Part of a small language model's weights: untied embeddings.
Each number is 500 + 25 x the weight over its row's rms, rounded and kept within 0 to 999. Layers, rows and columns count from 0. Numbers have three digits each. The size before them is the row's rms in percent of the matrix's.

# layer 8 MLP down (transposed), 512x192, rms 0.135, rows 254-347, columns 144-191
106:509489495502494498525459478504471448531493489504487466491484493536458493476527516504478511548481471471479467494503495484464466559460465522491495
110:485529493497515489537512500471467502532511582524498539465524522504513506472484481498489509478506507459479538500524507521520484538520529517485476
093:463529463506508506533517525540486518491512486481522489498476516482507503462521481485500477452495525519501495508506504512539495512451467519488531
093:478529506509499482527560414451482488510495537495505465520535517495490473508520537502545478485498509497522470488505543513541515514530526530519507
108:504503474526532504524543519488524450485527568476471499493500500483453507495492500492480508505556476528504512490503498495487503526490520500463454
107:498495491493494457499585542481510514514440433517509459485514518526512469478462489475480511424497536479506509495502497476499497500498462469462514
105:477499518514494505499508457485487468503488502459484465491485481526504474510531444463535507466534518539524459473479525522495514531479497471539477
108:487509511480485492472432461527476514531491488517490479504488503468489537526514477520503469512491472477505524553534528522488476482539491479507507
083:504465495526479470509494502516452457500515552478487504521477506496543443502542493522504503488529496470523467518485476516509498488476493508461478
035:464462492522507495511510516484504521498509501506496512483488522501439496469553517522489517528511487545494504538480553464537522520546483535444478
096:529499466478514528512499526517517508500478505537530528471564485506568526520476466499504492456546474444476468479487483500478509478492480497495482
102:509500487543510496484513445525549483473540499467447489526469459502530516524531547542523467496520509485515544506498482570488486504501513530545501
109:516513539502494486484541453485502522473458473471500502529481484522475480508478481503504500466521551510510479480521455506507513449472458475461523
114:481492534513518492513549513476450478474475480488483484563481516554479485496520535487539504446486455479494502510507488501491532484485495564526490
072:517527466469507520483512518481487486515475489555519535495457476517479503511571502520503485464493502491520468467484530468460520524484520520505492
106:462501477535472487542429516485514538497516459503507479537526506509483510501488502521503448488490499436521554526499501502466520532516502495480558
094:468520477503522506543511469518461525514519540515530475488489483496481518498501456516496559518499492500486426486490462555503499462497536506464507
097:547502514477490505500501450484486545525479505504485543535525476480519515511478520535499509496519464475485478516490472484536485484504479510500494
095:464459468434473538435472501541480489532488509513491531510519526537484497518539498471503474449521507536487489470539565511519474508470455512515485
095:534512492492480493490545481542504498450504520529495543503498454514508514561508506499484504494451487474465514524525498531526486453550457497493495
098:482529467489550499489510436520511516475461462530530521502481491500548531487544454470467451524502493498516524436495509547512478529505513456475500
096:498499507498514482515477454435513471481510515546496460552487508478479575500464496524499476493527506480479483454454490467526555485515501515502511
092:468536434446484517530509562541540499488497558498509520489500494519521520544492499543464489517515498479522502491502494525503479501557499546514464
109:517500523488472512510514516486493508508477544551473532508483511516523489499528530515472513511494516483463513496474490475495517522456509512478455
098:463497499471483503479460503506493465498477513501494506500531495494510537484466503489511498537510500478511500535507481531513510567506502506540524
127:502524465477500484465538515474512492520496507518494524538487555498515486523507490490507487511525498518503515455502480497513486507477502509503499
088:519492524528523485498490458540514465514491459540486548511551464499508508473473529467517546529479472524523504492513488475443516457485509530487479
095:516492514507521494504479537461469516523508478471501527476527509512478463439498508488533506500519491481485506518486481462514533524509504483510480
107:524499479478523486534514492457470444499511533488479526454471473512533466506528534473515525474492512470486511483514473493511520508479452538508480
092:502506479489479484492523517527514485492495473480549481500502493486484514512519479520545468491537430549481503477482494515555489480505503489497470
104:499446512467457487523478459486484499460521509528475498492469462473469509556515485498554437510516538507488524474487551512492499455491490518522501
104:459505546523507483445531475505478488497538497479490471517517475482468465490475515523469469473515492511533533491464466494525496466495525559515462
113:510503467528474517533463539482497536498512500483489526488496485497503537545550491442532497501527503478514490492498494523518538502478524476476503
090:490538531485501495442460508522486502480570517504496474506477549499526495521485453509499465480466489522482533480503530493522481496499514466495504
057:512529506499468510515475508520535490478507534518482456492517522505514482475529493468531519472526485475489450451467498490476484528514464520486482
109:511490451481535524505544459507488497524528506497506448458484490498506519457471519513470517459521513514505556511513463478508485486558477492468488
082:522449506526552436495494491493554511481511527515494447496531495513475503469494508478537479513502504513506523484499495482545461506449510536492460
102:521485491538551539474556458423491539504536546495482471462461501511491475513500449519501472526456512506485491466529500510533456543517505483502479
105:523474526514487459473515464508495516505500452497460482523559491478481465506504516466519492523498526510509572499464506503518483481513507490493517
113:520493530480519469472496519515503528519478494502506510493473475495513457443521494499496504515526520519460492507478509468491502490451540540475549
073:457482427485515530467496472511524531495470481482444488519469500502490512529502445462497510459487445476520505480487495465518507481510516485454480
115:477553517470570508526498497493518565501470523532540494485484496462556516475521495504441511532502508495522455496502503508474510484514503497494510
060:538500491508488476485530509489508500510530515486514489513441493482501492524464495569496466535508521480464492477480522532502513462509531502504546
105:489474493453450495516469478526528475506504451557510465473540491520526485492462473524484514555513445520516505496511479468498516515459492521480486
099:462516524484522483491534508474480488480510483483500455510481541471554540499506472518527451521493495501493525516433476567512514513539528501499482
102:552506518554492536497463456508496519464450530495491499499479487512494507474530490492469512519468510470514489510528493518505469495510491533515505
087:535525527498539480507486504509457498498474495514500498557516559494511476501499550494478497508472536483518509479464481493476496548469490491484548
104:447470458532538523503500504497464451522502482523507484517475506529503484530511492479491508499486492538501456473522513502518453498479513459491514
103:489483523475475483487518502474496524516503495468468518506523493513542484538484507495474487465485512547515433447494491503500475500500502538539544
110:446440514498560544535511478480479526508486522519514469509500485507475457526532500503529535509496517483507522462530515482517460476496508482552509
097:468496467433551528495536509473436515515512502507465473484492521497508496496511515511513512485503495493515477499507531473528478558499494468501526
106:487518485466485480457504515482467523501482485555501514496538504520479527495486467473527500527530527491527483482490503519500500489480466513444520
091:496445453491496477492513523544501493484491514498494487446474473563488533494547481506511558474506490468536503529442517526463479511481485514521503
111:520523513521471509532504486529518473463471490494478562502505504501481485535513486513511445492475479558504505472528496477495467501476485465488444
104:482478505491534476478478493506522461491512512520498469551495492536540520509517479486517501511472490565500476539501504502515454480511487480452528
102:516452454453505501494484539488484521539494484510462501536489493464481512467481516452516461531500545493495495521511521511504509479522526535525472
098:532511539501496483493487457507522494507499494487520497519495484472533478474463470558496485517496508509487490497532476502532502448450526465540521
094:533577484477492540511498522485535490546484498502500509476469502503522491479473510501519559502496481518490507483448478502513533538554486477530547
108:505478524447509509503478508517514482485502498514521537504492514492485511483465479509508488501515508460532550496480508523486481476526468489476503
098:509512513498478519498496499452545483489516484485549479495489577490527509491455526491492490517498511490526463472475447483544551452482445489488507
111:489525516523543521505500525487471523511539527505475489534507490476526493385532534477491438514490481450506504551507484480497513504521472488469462
106:485474500538527440498533506511463558480492509475529504462471501513451511524516490501511445555473500488477495519510439527524513514512510521511514
101:476483489511458506499514493509448498527496489487512514480488517495468452475511534503584485524540485499519502513486515529520561505513534481489520
106:480508479509452506513549490484501495528478494476554508490500505482441503514530484520468494483524502472520507533514507477518502545489525484530532
104:505517507509429546524512464511494488504460508496494507450521513484492510491514487559498513443523500537499510538518503522519503511482478496487506
094:502499495499500516505496534465506477497489517547525490503502518504516453492505548522508489498491513574474568468498495476491485503502446488539496
090:536519497500473477512516456516540505474521505458504513532481511518513483456512537486532509495535496502497512457480494509538515505486498521504497
098:470516504503514490500501536516525463496513527531449489520489508567446519491475493473485547457509513461508499519510497471471449493481516514484521
094:486525509522565518465516455513554483487503488538492488512501534510512546536494496511503547524512492502496446508484473499478506510518482497493499
096:453510505507514502494527517497448489449519503460537470458510479542498494497502519489455450468536450500494501482519536541477498491480520496483461
112:466488458452491484486454498509481480499518424487481472523496454487493480510494488544549487475529487497496483478501489489483493518513509493472498
105:475463504511457466496496495494512512522529475489495490530497477493472509501487504500487541553531563474524495510504510519526470490504503472490508
106:513508500477507508530516512508503504494506464483485553522479468484510504538526457460494543489521496488458491569548465532505524495519510447544512
112:452478453527535477473519530482557488498537485525491506475410484507526462466510504487516508509487524471523508492493505456511513510503529497506536
107:487468486537505477531485522509461524476493461500510518452486510484483476553480467496514524519512474519528537531490475489453518480478484460477515
100:526490476499506526540450497499491518530543494491466497537518436483507480514557511485491454527508511507530490519481482466524475555506491533452482
106:510495489507515467505483496544516479493496481543474492458527516481524522525462497444530499472480497462447538508503491503535518490536518520508492
104:472516524509464538488495528487485497475492504513464482538479534527509453500455504505514497479492518488458523504451496534525576510462513509483498
087:496522526496520454525469501460495484505444521510497484497494469449489467521510473467508465481492495448520471518517459508524502483440502535489503
094:476488497474507503454488558528528532506460508501505478514518501494465490484508541484494503485528541491512512474472466531487509518496461489483514
106:524461513495476496484562499546467550451492482456518496441494571525494490499532503511489486477525480543524506470496470508509480495499497478481509
091:495482510464511512483514510536492526453488545492511518485533533487525526492491546513531492509495487500489473501490496565490511530488545494507515
092:533490498512519548465467478502484498468469555518464512490514503476499529502520525499502447465510476476510528523505524491509480503490550510461476
102:444566539486515508467492495484477497504522505506549484510486492461499486514460468592514524470532493505460532551520512505454501464532452498530483
109:491512494495511517457470463505523467551505435491473489511466496516517506484499490441515566451466458505506522550514506520491496520516450487471533
102:484476523485509521493486505517517512495538523476523545508490491493487468494517448466505509491525490481485451488486446492548501536529505501493466
104:465484472483455505526543490508508468537481435487549528500492519504495496515500474530431507500480527492506517544471482480522524473505455519488496
107:515497476497509496536491463506507495533498585457467535532494501497491473478525498498491497507532515539483482510500424521526512463519513512478498
093:527510553436517500500508517478516518461481519467500546469475510494521524474511512532462481487517514508525524479532503551495515551471459501554486
100:517493489509479524505475469500538516477452448514471487471467488505484486485470482528503490509486498507466499522474526548480507519475516526509463
107:515503469486518529557531507487512495471486473466506508519476479506535487483530472467526496528494480543482501500517526535502530465540548481518473
106:504504500484536524508510495510544539536478480500523542478520550468499482516499469468486494419485536450469502481520470512491547494512518473495510
106:524524482520532483468490550506428507514462497523480532530507496497526496452476481498472514515495494492542484497520535503490517491513530476509493
109:504498498514561479486472512478494522538509464512484503535514496511510534485501503528501507519526487518493509531462525510529469485490510510527481
# layer 8 MLP gate, 512x192, rms 0.149, rows 255-348, columns 144-191
105:515515520529539438518510492540494489524509514507502514531470585509558490508485526455497509481510490520509516492525500474507527480465488469516506
093:501492498476494491536459481486510493491494526522488520524506521497479505550447512522495528490522562497531502485494517471512506499459512478506466
088:504494503496478522491519490444466533476501486518528525501500555487514463528502489473505449438488509507506553543461513537495517523468474501474510
105:568510469504486509494510537521511502535465505479551456493458464464489528502528496495529539513467504483498481523494498548481481489492486506495492
110:495486518494491514458503479495504515511525510494530515509480480498466489505477506504544511502468483493469486499522484477481531498493432552511519
103:500469516475467475521529506508536532471498515472467464496491511494523579499448507495520490502478507497462477492537530521502479466516457518523484
105:544478478439513511529485542535489513472496484512499477488485467482535529474501531478499519511495550478484553536484471521502503483483529537484486
087:518512452486453508499495484488489479494504529455481475535508472483490487545482446514482529503532493466485536525507510498532483520488476513525506
037:518467483504486491480523545548503514525493479493460471524520517485514530548476496511515495468502504490532462472498478502459452492536485452464487
094:507510465565485497502490529489534502484491491492476553533453527532510512501514510485508511488518523477511453515460452448462476530511506496512530
102:508537486516555497510483479521507536528500541517513509510499486477526490505473495496476527503510481494477498485507541523517518496489481526451493
122:504487518524542467495431520519500506463516535509506475500522503461519478507479537515486512505486507456490436483504572510520482475487499507499537
122:530479462464491535518516517587493496501495447489509479492515537498512467484498479503476447503506505485431487494505529520486510481487501510519504
069:510556460516498494505529471463509508485474494491502441476534529490501516481511464490513549468511496537496503484481529484506482468489511525509517
113:482466456461487502470496497490494521452462484490497538493474499500498508489436491476536498522477556454529466526497509475518480546510517456507494
095:491504517486497522512510514506472536495502492509528483458522542504549499529532495491528503465482580454479487502501504548509508525474470479495500
102:491516531483505499541452460504506521472527447520493447490505519534481492505540475504547494507501529478539462489526513546511485507487481511517521
100:540494482463532492489499474492466500505532501509515492471506536510505504519460528515500460505478513469493468538475472451491471511497505481503468
093:510488501480530475460540492507479519549541485505507487452539467484508479496446454469553501559513495501498507522534489496517490503477499491482525
097:502468528516490475511513472539503488520513447522491506577490480498509468489529503527546476486524474471499485446547484533511518517468481487542477
094:516516532512512467464529456536491494511488497479547510523464535523474466519448511538517520541510549477499482533487486506495497563497483502493500
091:503496526513470447482524501470488465489495475488484525482516496482498525480518427454509513481474497517494513516524493475512534462493518470513517
108:443519510489492458446515496546481535517515513513449530452471504480529494507549490535490506551491520510468467483503497564477518521475531542462489
097:537484518507507467517486492547538474502515536480444507486488462481508474493460481504509486489439519527507501491482504508505486505496508529506464
107:487522471503513464515470548481461508471446515514553528529492489500511512511499487485502489487462530513475487510503494515505448482467532482499509
092:503439489484497509466447469539521487526477488527509482529480518488543506478467484473471491487476504519468458486507531520489478462506544466464480
096:523493479533489528463526517494492473492499485543538483496475528462498509512534498487523456489534466524516518559506487495477428479458433499502466
108:503527479477476496448492516489528532464495525518482499551490506471460538469507499504519495497488487544505536499502496490552499525486506506469467
091:507534520474508448521461452506507509497512486496511515471452481499512498517489489518483519537504506480467494504498510499451491534482505502497498
114:475505525484487486477475517522517453560431483458487509528512519479502488523490459495524502481490497480534484521531480543462466515513469497526490
106:499548496466446525485505519495497475460470516507494444498520541502521456540512545522495516482525511494495500466494441491500486489516503522479492
109:471439484505503495474497538523452491489538494522482511530511538539505486489479532526489445453475480522509524540514473471511467559498481532506550
090:527515499514471525478477509500554488529484485539517545510524530508528529516525554505502539540533524507503488490497511505485527515473478493486496
056:565497491532505502490503496500554509505502496501546489519460521468480488540456485505511493504492497492480506528416491498485527502507487498502496
113:468507503476502504483529512473505507522453513507520538474439520455524532534493553491491503542507462518495490453476508488518513496475436533472491
079:453458489458511485484477488479490539540483538515498520512466499505487549438494520498505486467570533504539503486516452474476518479529506493523477
105:538493516498499470470492526480532468523545522493511495483511500504437484486500522468476480492538507495484495470461521493481532511473497465531493
104:498532513488494485457501521499535480468498514515535477486489558489454477495516518488511493551475505460533500493461475503515498496492518465501489
109:548494500529505476479491522524505503505503536481491483521510484473524538507481528505493473474466505509491468517511503449511504526503509468510487
074:544522467461500514557524511498483537477479542502522537538497542494475506513462527488502511514483495491453443522498511490503483523509541478516540
109:504514492484519465517484496496503490528492448482490483510463515506479525496544484531505510494519475500501501538440522540540542515474464495518469
058:493512546503543573542531511497531500468500474473478523466502490504485501460552497487456513522495488537557521486477502477467496494446478513524525
117:486514533485496473480516524535493476470510545463504463513486521518517527490499467486506491465483470446442505478489492512508471504518499463508490
101:472481463473451546502501559530523510502501483530452509532523492511474484491503497486483530529499520489499498487479511536511505478519472544550468
095:468513501508494491491520519519522497483566547496533480531521475499528518447558535558488489508494534488509534531502544516500461501522504535471492
089:487472516470514483525494502458516522461502551504490519525518519508487506501525529526520466531537466472499522494508487480554527495500514456530516
105:484501447516500496492491522445489501535494478492484467554480535503528476527469519534471478495500464553513534531503495503467479536530486482479560
101:501460482510525495488519469486503485477500495485506476511514528505534505523497509485511456494500455506565509500468493509459508470539489508510482
109:515493499496513499483511469496505503499491516488517469509519496537501497544504530437482509521520480478517484557473528533529479493498489495468491
104:492490520553484536501495507470479469487473505509512480482502500519483532511456480554461481524491538480518552540516536518511468474545509495514472
097:519515477512477522513514531494505502522506500479533488513456547482471465518530471494510466511518494527512490543493585466490448525432536516517470
093:509485521467498507501496477569512503523500522493544477511498516511495509498465508522531499522465485531528519483533491491517516507547534508478473
107:505501493493476534465489493507507505500531499534455490515501496491445507459432518542485490537515467503543537498520490458498504451512515499493480
106:476528473521500480542493518513490519532504538474520559517457511493542504476529505533566474517530452502507523494492483459465509507497512489550528
105:512478500517500490545468487493528467494464523460506544500490521521482485505512508503480539477534507485496536497559515509542466526494454498474503
096:496507507500486470517469529508474462534510488491523457497494506541532517513508518488520490492508480518498494444521528484501490481479513492472569
098:502471513500478476479519490518555509538455493503524475523474498510519473537485491489498531489483484506428511506493524471529492469499496482503454
113:549533512485485464539485508530517469507467460484481511539506499492463516463455499509488502507559468490523498480473514479461459511483439490497467
103:524461502489474515525535527542536507498523485487503512497521462508533508519465507470506478486493501491476547517489524469502518543486497469520469
109:478499531506503446449531520524526519514490511512509513480538482552444522426475494526485519502554518523500501464466489489504557553515474512505517
108:513500498521472481502495489550487567529473508490530490493528535464526489481510490519502478519431483467546529462473501454485507507499509515484478
104:479512448543485509508497544519463505508504501526480506509456450492530437540498526490478505530491519470549521515565500498523523444519497517513499
109:506499512534516508528517477545490469503503494493487495527464513468508518499489511514499532531476494482541457545507506535495476542526507467492482
105:522535499469506473536461524487508462552557459503525559484533486491547496494516489534498503534474486504523478461460506525473482470470539524497503
090:459460500460461450500501496497557549513516499537514513524483528470471504526474480523497489546493463488551491536521512515539491475474492515519524
092:515498514531474510540513503497496516463469514505512530531462501535513515524495502467455475452468503466524452553534511481498509531486571486520493
102:526501505507461519519510456523503489506540460512500502522479485557473475482553449492524495526491496491497510459489500499519517506509499476546490
099:493532481490473494455516514479526484465499482515511500486488513501487491533475485507521507503461468481462551473541532490509504511520512532516499
104:488538495501505505472449482470505514513501522521493468486492495465463533461480499495548493521480506519520515537495540547485485484475472499546531
117:509492494445497535502501564488566537517502475513488475526500478498493488499497487549498491503507550494462509508526507516515504460464481494479460
108:503506497500470495476505522533483533454502503513544482512468509449466527511499513548531511516500523490434530518417527523483445493495491507494449
100:504508512515487523512497549538517501474500477470521478490489511490528500467515488477488498427501441497532518491504468505530506495480500454502462
116:507498533498475509563497480460486513539519480462507494501507488479477504522494517508501479494533451519501475497461494508518493449509450484511484
117:506463507529491519503461533543529545510520481486520519492473491463551444494492472475522487535507495481460505527512519496508485507490486504492519
103:495526538505490485492504547484509488509485464476459564497500502518471503486479506547510511520508526490510502524519503489513570536468487542525530
112:461464520508501477485505542507508510507475518528487542496464519556473490458479512483460471515450539526522526507507494556489487507482505510502498
105:476538504506467513508479514445524537564513525522530509458489511507501533468514507480457477444479471476508506502472463471529483480509470476517482
088:473509491471544487517518552531532499526471495518496499495493502530512490493444503516490580506511501480476526550524484468506512507481496465496538
087:483499502516500509527509454488527516484541511522486515533519514447494531457472474550458511515544491518517529485507510544531491518460501503509537
106:548495517524475485502478470532535516542483472539486501457483527505528474547518491469527559479549485487505519536501520472520485482464481527508488
093:482467540462522511512514486523469475501544506501512514505501506470498499506509506519450499495544496515456513480512528497507487498493501525453467
095:444487483462526507499522487525474475525517486535477483515490564486461494503531527462491470517487521525536478524491484489524502493491488477490504
106:523482499480518491476516514455481478532462524527477473530533496529517476498466506489498511547520502478507499497509546510523466482521501513506488
103:482520499511473499538516505536504531510494489492478537508479532497499494492475477497471486525468483488513489484467502511520493473478499500471510
092:502519500485478523500486491513548473501527511490480508526517514484490487483429525513506518526500515529520486511471511492516531489539460519498488
103:527522520508495507439511556555496539536484525480475487484501517504460540510509464511514497475518487508532539504557467467500491482479507536504514
104:486508520514484488532508487425487478497496507472502480520452498482531486471560516452483533538492479542483537463467488494506470535501507524504496
095:475532536489527503462487485508486492484509518460498497520497473500497514511501499559503493470510489482476502496483504488495514543484518462541489
102:475519522457516481503558492482528496471490511474495529484520480462504492542482518448496521500503517498505545500518509468517498504517521502541472
102:472478507510505485489527449500439523487469488517530504493475493520512500504489499491527513542497478514473492467482442527494460480526522491509493
113:475492521469472455495529526510503464491502498484500525477490481511480462491485532524496496485477473500507476507490471538501516497468503534433464
108:529511509501463477519487488445514523477527478506517465516489454480486529491536521503554478484497560520483523482514512475526496512504489491506511
104:475508473529520534486477470499528490521448484493511515476505501518454481503508543459504508519515477543461497513498531530519488505493523509516517
088:529517483446467506520496487516471538502513527474450506546496536492515523474515482512471474520496499517481441476517489510480480478544496514479497
# layer 8 MLP up, 512x192, rms 0.155, rows 255-348, columns 144-191
107:509443516492506514499438478538495491520494486548452494537502500523537448518496508481464485479553510508504457473521502523482504490463489467468473
097:463506519479503529499516515484448481493460492442512481502486483555488429509498513509481472486512459486531507504503548462467513521507475565503521
090:482530501533459505463465502483496541493525531537520512528556512515508512575471498504501482512497462453482506511459475524490467450490530475472524
105:480489590446501480506491466468475531489508468533522501490483542538496525514531475489514479498520477504502481504463534498530494475523519486494528
112:516487513508519458520474501498560502485478496476490538507470505499504498492469531459511575508564486501525525492513470526532541543492495507500507
103:521509492496498509435497506502458456509523514510511491515523472484539523499514471509499495520508513478480515500495461474493442508485486504457520
115:512491466495505500530467499512477524528520483554503498535480493464473518497531540500504518532472479474505517538485473567527526498480509511485507
085:520572508531475504516513525484505512496484517487543512472472444527479483458531485462498491447513506464499483535532494486554518469463505497483528
038:479544493491520503507510470516477497523472524544527497470523514473489445467537521450527505524480483468513495521478487512465541477475532532496504
104:520477528512534487499568483487530498521515504565546594491477490471472520514479519507467527510538515534491515489493502470507485512484470488493470
105:530506519515505533490504498519495510513447485503507489458472466464518487499524503538493502499501488477448512502482469486525456536535517506512476
115:507491523543529449507538520511498443447515464472516524483479505505482448479475468516492451506512510490485457482523498447510483536494488503527501
118:465492512486512487554464502540507550493526483494514478517493521484518472527450543534454431517528463489522486504534515477511445517450501514480488
073:490549479499505493489483543542500520483532500490490509502514516466502523461532509483495470494479512487477500430518503510491521477525525492505467
103:518483506491508541534500559515518501510483547527501490494491501491526484533476489459523488528495495487509506465501543484503504537498441497524476
089:570535463491502453490495530501478492495478527496508469491519476483508493510553466560513498555523551495533514509494512496540504468481469506471499
105:508508501474489544509474493477544512481520521512532484506508498505443494496525463519491532507496508533482492493509528527465486531482529518494491
100:519487506427522438473499507488528548462494527480505538529496529505472537443480520480519540487469513465514499530497515512524467489513492504506486
097:519507514528474469501519496504477491508495534529491505445520543482482487461497584511512540555555493505488483492530481523523508500483517478469492
098:496507485521509520512528510474522468478499520532519547450482504509485511555488492466457491526522482505530503545502488472466514526505468467472514
091:471507461520459464514534495531491490485500490505536496523541511493464491481490478542482541524467512464511490507465481480475480525494494499515494
095:532520458517551502530439476457480516440518453501543486482537431485498485518518498520478512536503514470506521563482469516508477555533490488534499
103:482468515523454464521505490474518509488487502515476504454514474481500550489509506503555490521483498510504470499502498528476488508523492502533513
098:514557496518478535479505492485505498534504473510530506462496475481488489492524476500490524526499498494499522506488492509510466580482499490474525
111:541483505492475505493537502518500465505497524481465467495523516526497513455464519530512506531512479497474500498463520462480539527545532508508502
089:479457506528509431534533496493457532495532487510442495550483477507501534484529477478465484483519526488547516499494471531525522489490465506528503
098:550472459493500516460469532482526525480485506533504492473494479486552471549501466517524528499532514486460502501512535514519492509496538486488463
110:500516480494520476473479478549533493494539476519546526528517470519537580504538482531430507497453489486493513500467538508515488537487495502494502
088:485536501519483521506538523516499472518508485494499499509548512504509514481485553501479479463544469506526498461469498467474449498463485448462473
100:512506520496460510474492507543491476464485518479521529515530493469578493490501491496500528529495503475533497491486485492523496468494513486542496
105:485458515524503490488491527511511499455472517452484498496501523487484493539562520517553527513522481521470441455504484515494534458500523508468485
107:482457508467480500495508488509506532493514525520503534515463483498473483502474462522489486496491521529523546564490471515501505429524459502541511
092:510496445535495493496491501490551522488519497532474509471453456479492510495526506499504487479450507486520458486465509485511494488507475521549476
055:551500503501460491524495488480542502511468480484502479498516491505467493512480529490509527457530482500481456516457483508525516515553500479478499
101:527491514516492498463509484548503477491478525505473519513485481507495501516501481540532493458536456488556495515504502498483549491529506515515493
082:492496490512507452500502470449474464485444484477491495567533492512509485500519525502473521487535504527524456500488488449534475493547506498492486
105:504472465514489471511493510508460506510548483521443480448501522516484532518494455513495518456482466430516517486531459512526512464523488512509497
101:501480476499525521514470532534499512555526473464504525512491475516491519502472497499479490493516475491482520499496509528490543469448505487544466
112:502484475508521484469495529472490502502492516508497512485504544547499495506529505476451487531476484539495506480547472503496536512523546472490504
073:462514526524502477469490523521558491501497472524506539499481500516529465546504488499512545485514514452495493568487490506488519485482518481496479
112:516492516474507491521523499523552506507486492490457439531467474474492471450530481512503543496482512539485470478504494548550505535530513492556512
060:514455511477476501502502453469482536547494505491501549467503492520524493485523494480521543504503520510474506527508536485523548507476503506428516
107:547502491517480480527529517470467504485521499513535535505517519550498514503537474552485473493491486514538471461503491471492521510455480497478478
099:493458522493450567473463492486523490531465480502486486559490502512511520483548511492475516538560513456466430492457477530446471537520465459531510
099:548447509502510510516473516506517500536445467479509531494493504488515547493484516487472507517465527521529506531556505460514528464468511465491545
088:496535473500513505441479548456472490505475488546559489527502523480485465463475495554475496471513474513491479521501453501503485504470517488482545
104:496491468491506477467519542521500544525455500537515483473517515507534527509502489531510436521477522462482527511502520514533502503522539497444547
101:492486503524494514474468504482518508485481531496484484496512515445543470508508509496494475491507550553511491554496570504517536520520511482520505
116:485503524529492543474475527491517480480551489505463501491458491510476526472493475497461495513472522566529525483568484447491519446481495542476538
108:504517554465516548533496494462514471509515472506554446488513482511488528497466480486476485481549489510495497495491470521502514481490508488501458
098:478469520510518524482540498483530516452482463507523498463518476526518537514488428523499533507504484507491466493486472528496508475556479511517536
096:497488529500573493526510470510490552501499478508507495487521514494481499507475486476493486487469534485513519504477508482449482488492503497510493
109:480500475529497531501536530515489482513489498519500511487506554523498498477469489527522488554529502520511504499463485544485526507471522506522501
103:489514508497487471470505499480515485501474500484472499511513498489490474518505496548479527529486463433538511491509470510478510515492504506492514
097:525515507475482503497492551502492497529480498470510501508546467471521491526488487504528494498500566488485513475531513480552463484497544507527482
098:446509490490468490482511462503534467442448488528477488515513482508521448507489485509480470497480440471429528463541498488490499512507477508484502
093:527490469511461459486521471550471491460471461533467501503499493482477519555465509535493481465500481483488522460512485518475485513478475488501465
110:474505521519503565504542467474460498485494509485499502454517525569507508497485455486480585487459520508467488516458474507503558497494517491514504
099:500486516462460488499547499530493512460488489513499532501517490489492512459489471477517509469485518519500488498486506474523455526494487495499462
111:487487524529481503520492500504505461470492502512486461477488493499475501508529522471472471510490527490505523485508501515518502520494524476513499
108:510482503509532468471481472454513498453460531489463497517518490478453466489475519497515470496548510483498452538498500505513519490490482488483527
102:501521485459479519495510497520467512541517501489537477487477527491524553553524537514520486512506527468493475518527489517488510487535474515496530
110:468523485471519464517511509518513468460522528501494526532496478516493526486509489515547492509494506485490529482554550553509502561477523507486551
105:509528502495495515501510537495508524488491445487491549450466494480519496482553520459487519521514511513508531460519518533482472483485512457507518
093:518528528496509479519493510502510508499497488475494488520480516551514534545517514514450519471484540488499499515475488490512484504497513500537475
088:496463480478536507501531530514492498478487556466507469540502503534547451480528473526537528508477542533494497470468473493483499495498489497529515
102:488499463495482538541490504507537467529530448506488518510479511485486505487507446517485457518480532487481488491551552502474480483503525527485518
098:485462498529451539493499499469519473484493492486468558471465471526504498480512524457490491524514521510483517486510483494473499518512501488531504
096:532463530456484529528535501509480495511492494502506512515508519492478451526510489481484490530525545490503480475522497482498535501503542495534471
112:524482489446551484475498534530532553494490531515538526520497470469436513517516517517526480488500534541512457513506501491494503493492488491496479
104:465492519520463524490500490536518540521486501479471527505509525479515521484484555496520480514530436494506517526541489462519460530479501509512505
109:530539503478513464484486469478491511552546487498510475506503502470481492520505501504463556500478487499535508507472531500514514517487474492491528
106:477501472501504479470501524498515505513512523533487462443488462482505537493487477482518532487483531521526500493533474478467476506495507535516464
117:502565506510488475497488499490529489465493549521474490515514495494524486494510512504500485487533496541492512489506514516497514533532481483471523
106:525509499507535476499488490510538498490489466515501521447473496475499449515499547493521456541524485478465527528516492539503452488487504515504511
111:494536495482515493531481489496516498460498484479486491484565512475497489534476492488573514559519463517498493461516494532489545519492528448515476
101:499478523450509531493477468516499493504492515569523485461566483506486503475522522507502512500494516494533511462493531539489468578489516527475477
091:462488545509482477465547483502492516499507520522482455510485496520491511488531527457457514536505498521481497487497505493473497526517550476489496
089:494525494467516524465510537477499491474490514531535516503541468487490538542520525487506509511507504471508521470487511490510488480523487493510476
106:499469501482527480509513512518452457488506556490465522510527448508559508493514523496428464543515526513483517491480537472499457538496530545486488
094:437517492484480524499543510467463458539512488487481496483503451481511505543553479483505479503465485500491511519471470523484513486469457521510511
080:456458505491470513504470470505533491510466487535425476455473537482478484514500517487518508492517483509507513535523468514519480481466503499557519
104:550491489489460503453547471493521493499506523506476525515509475483483516454547481485495499489477501511486469499451481502486487515559469496513513
101:465505531499485531496529547523475540490494515487469487468466517508493557512510489520477459510510501535447474465472516464493489500467509531539531
098:486499523484541493464477524517501476490486496479485466487459515559527497491491501530443441518516499512462521507464471495479469491458476530530465
106:511492514507539482528477482525543485530524495509507493537511504468495481488540474462488557549536510508476497497496472425525514495473493528493517
108:535493511488508489519461506520463537534483503533471500445495479457507485485505513497431535505500488457507480486502545500459512501492520545515507
095:458479460509502496556515534491519557464467451495482545522464495525510513503465525501486558476486534481496525513501504490492523493508504518499489
100:472540490536482513475505494483521491547498535500504481541489516510496506510497478506555486538527516476496484510487459484483462465508496489523455
106:556501486468501469496444493503497479530491485493476481480535532467502491467518514512477508519533505549477509501526488507511507490548455482527461
107:460527471458493524466469487545474507489509485508547525505529469481490531483454533501474514492503466483537457537521476480551535562511454486481494
100:454536479490459464496468512523516526462544490508496527503510547514478522550495534494474477499485518514444470569493469483545524486460504479490499
107:520490481465499511533497513500467476526479510520485475471488476497465451528484520493508477471514540471500453494511503446473545484497491504523471
092:492488503526494497515522507487526510483513532504508473499486470493471498500476485536496464493467493523512443501458463497485506501506457506552474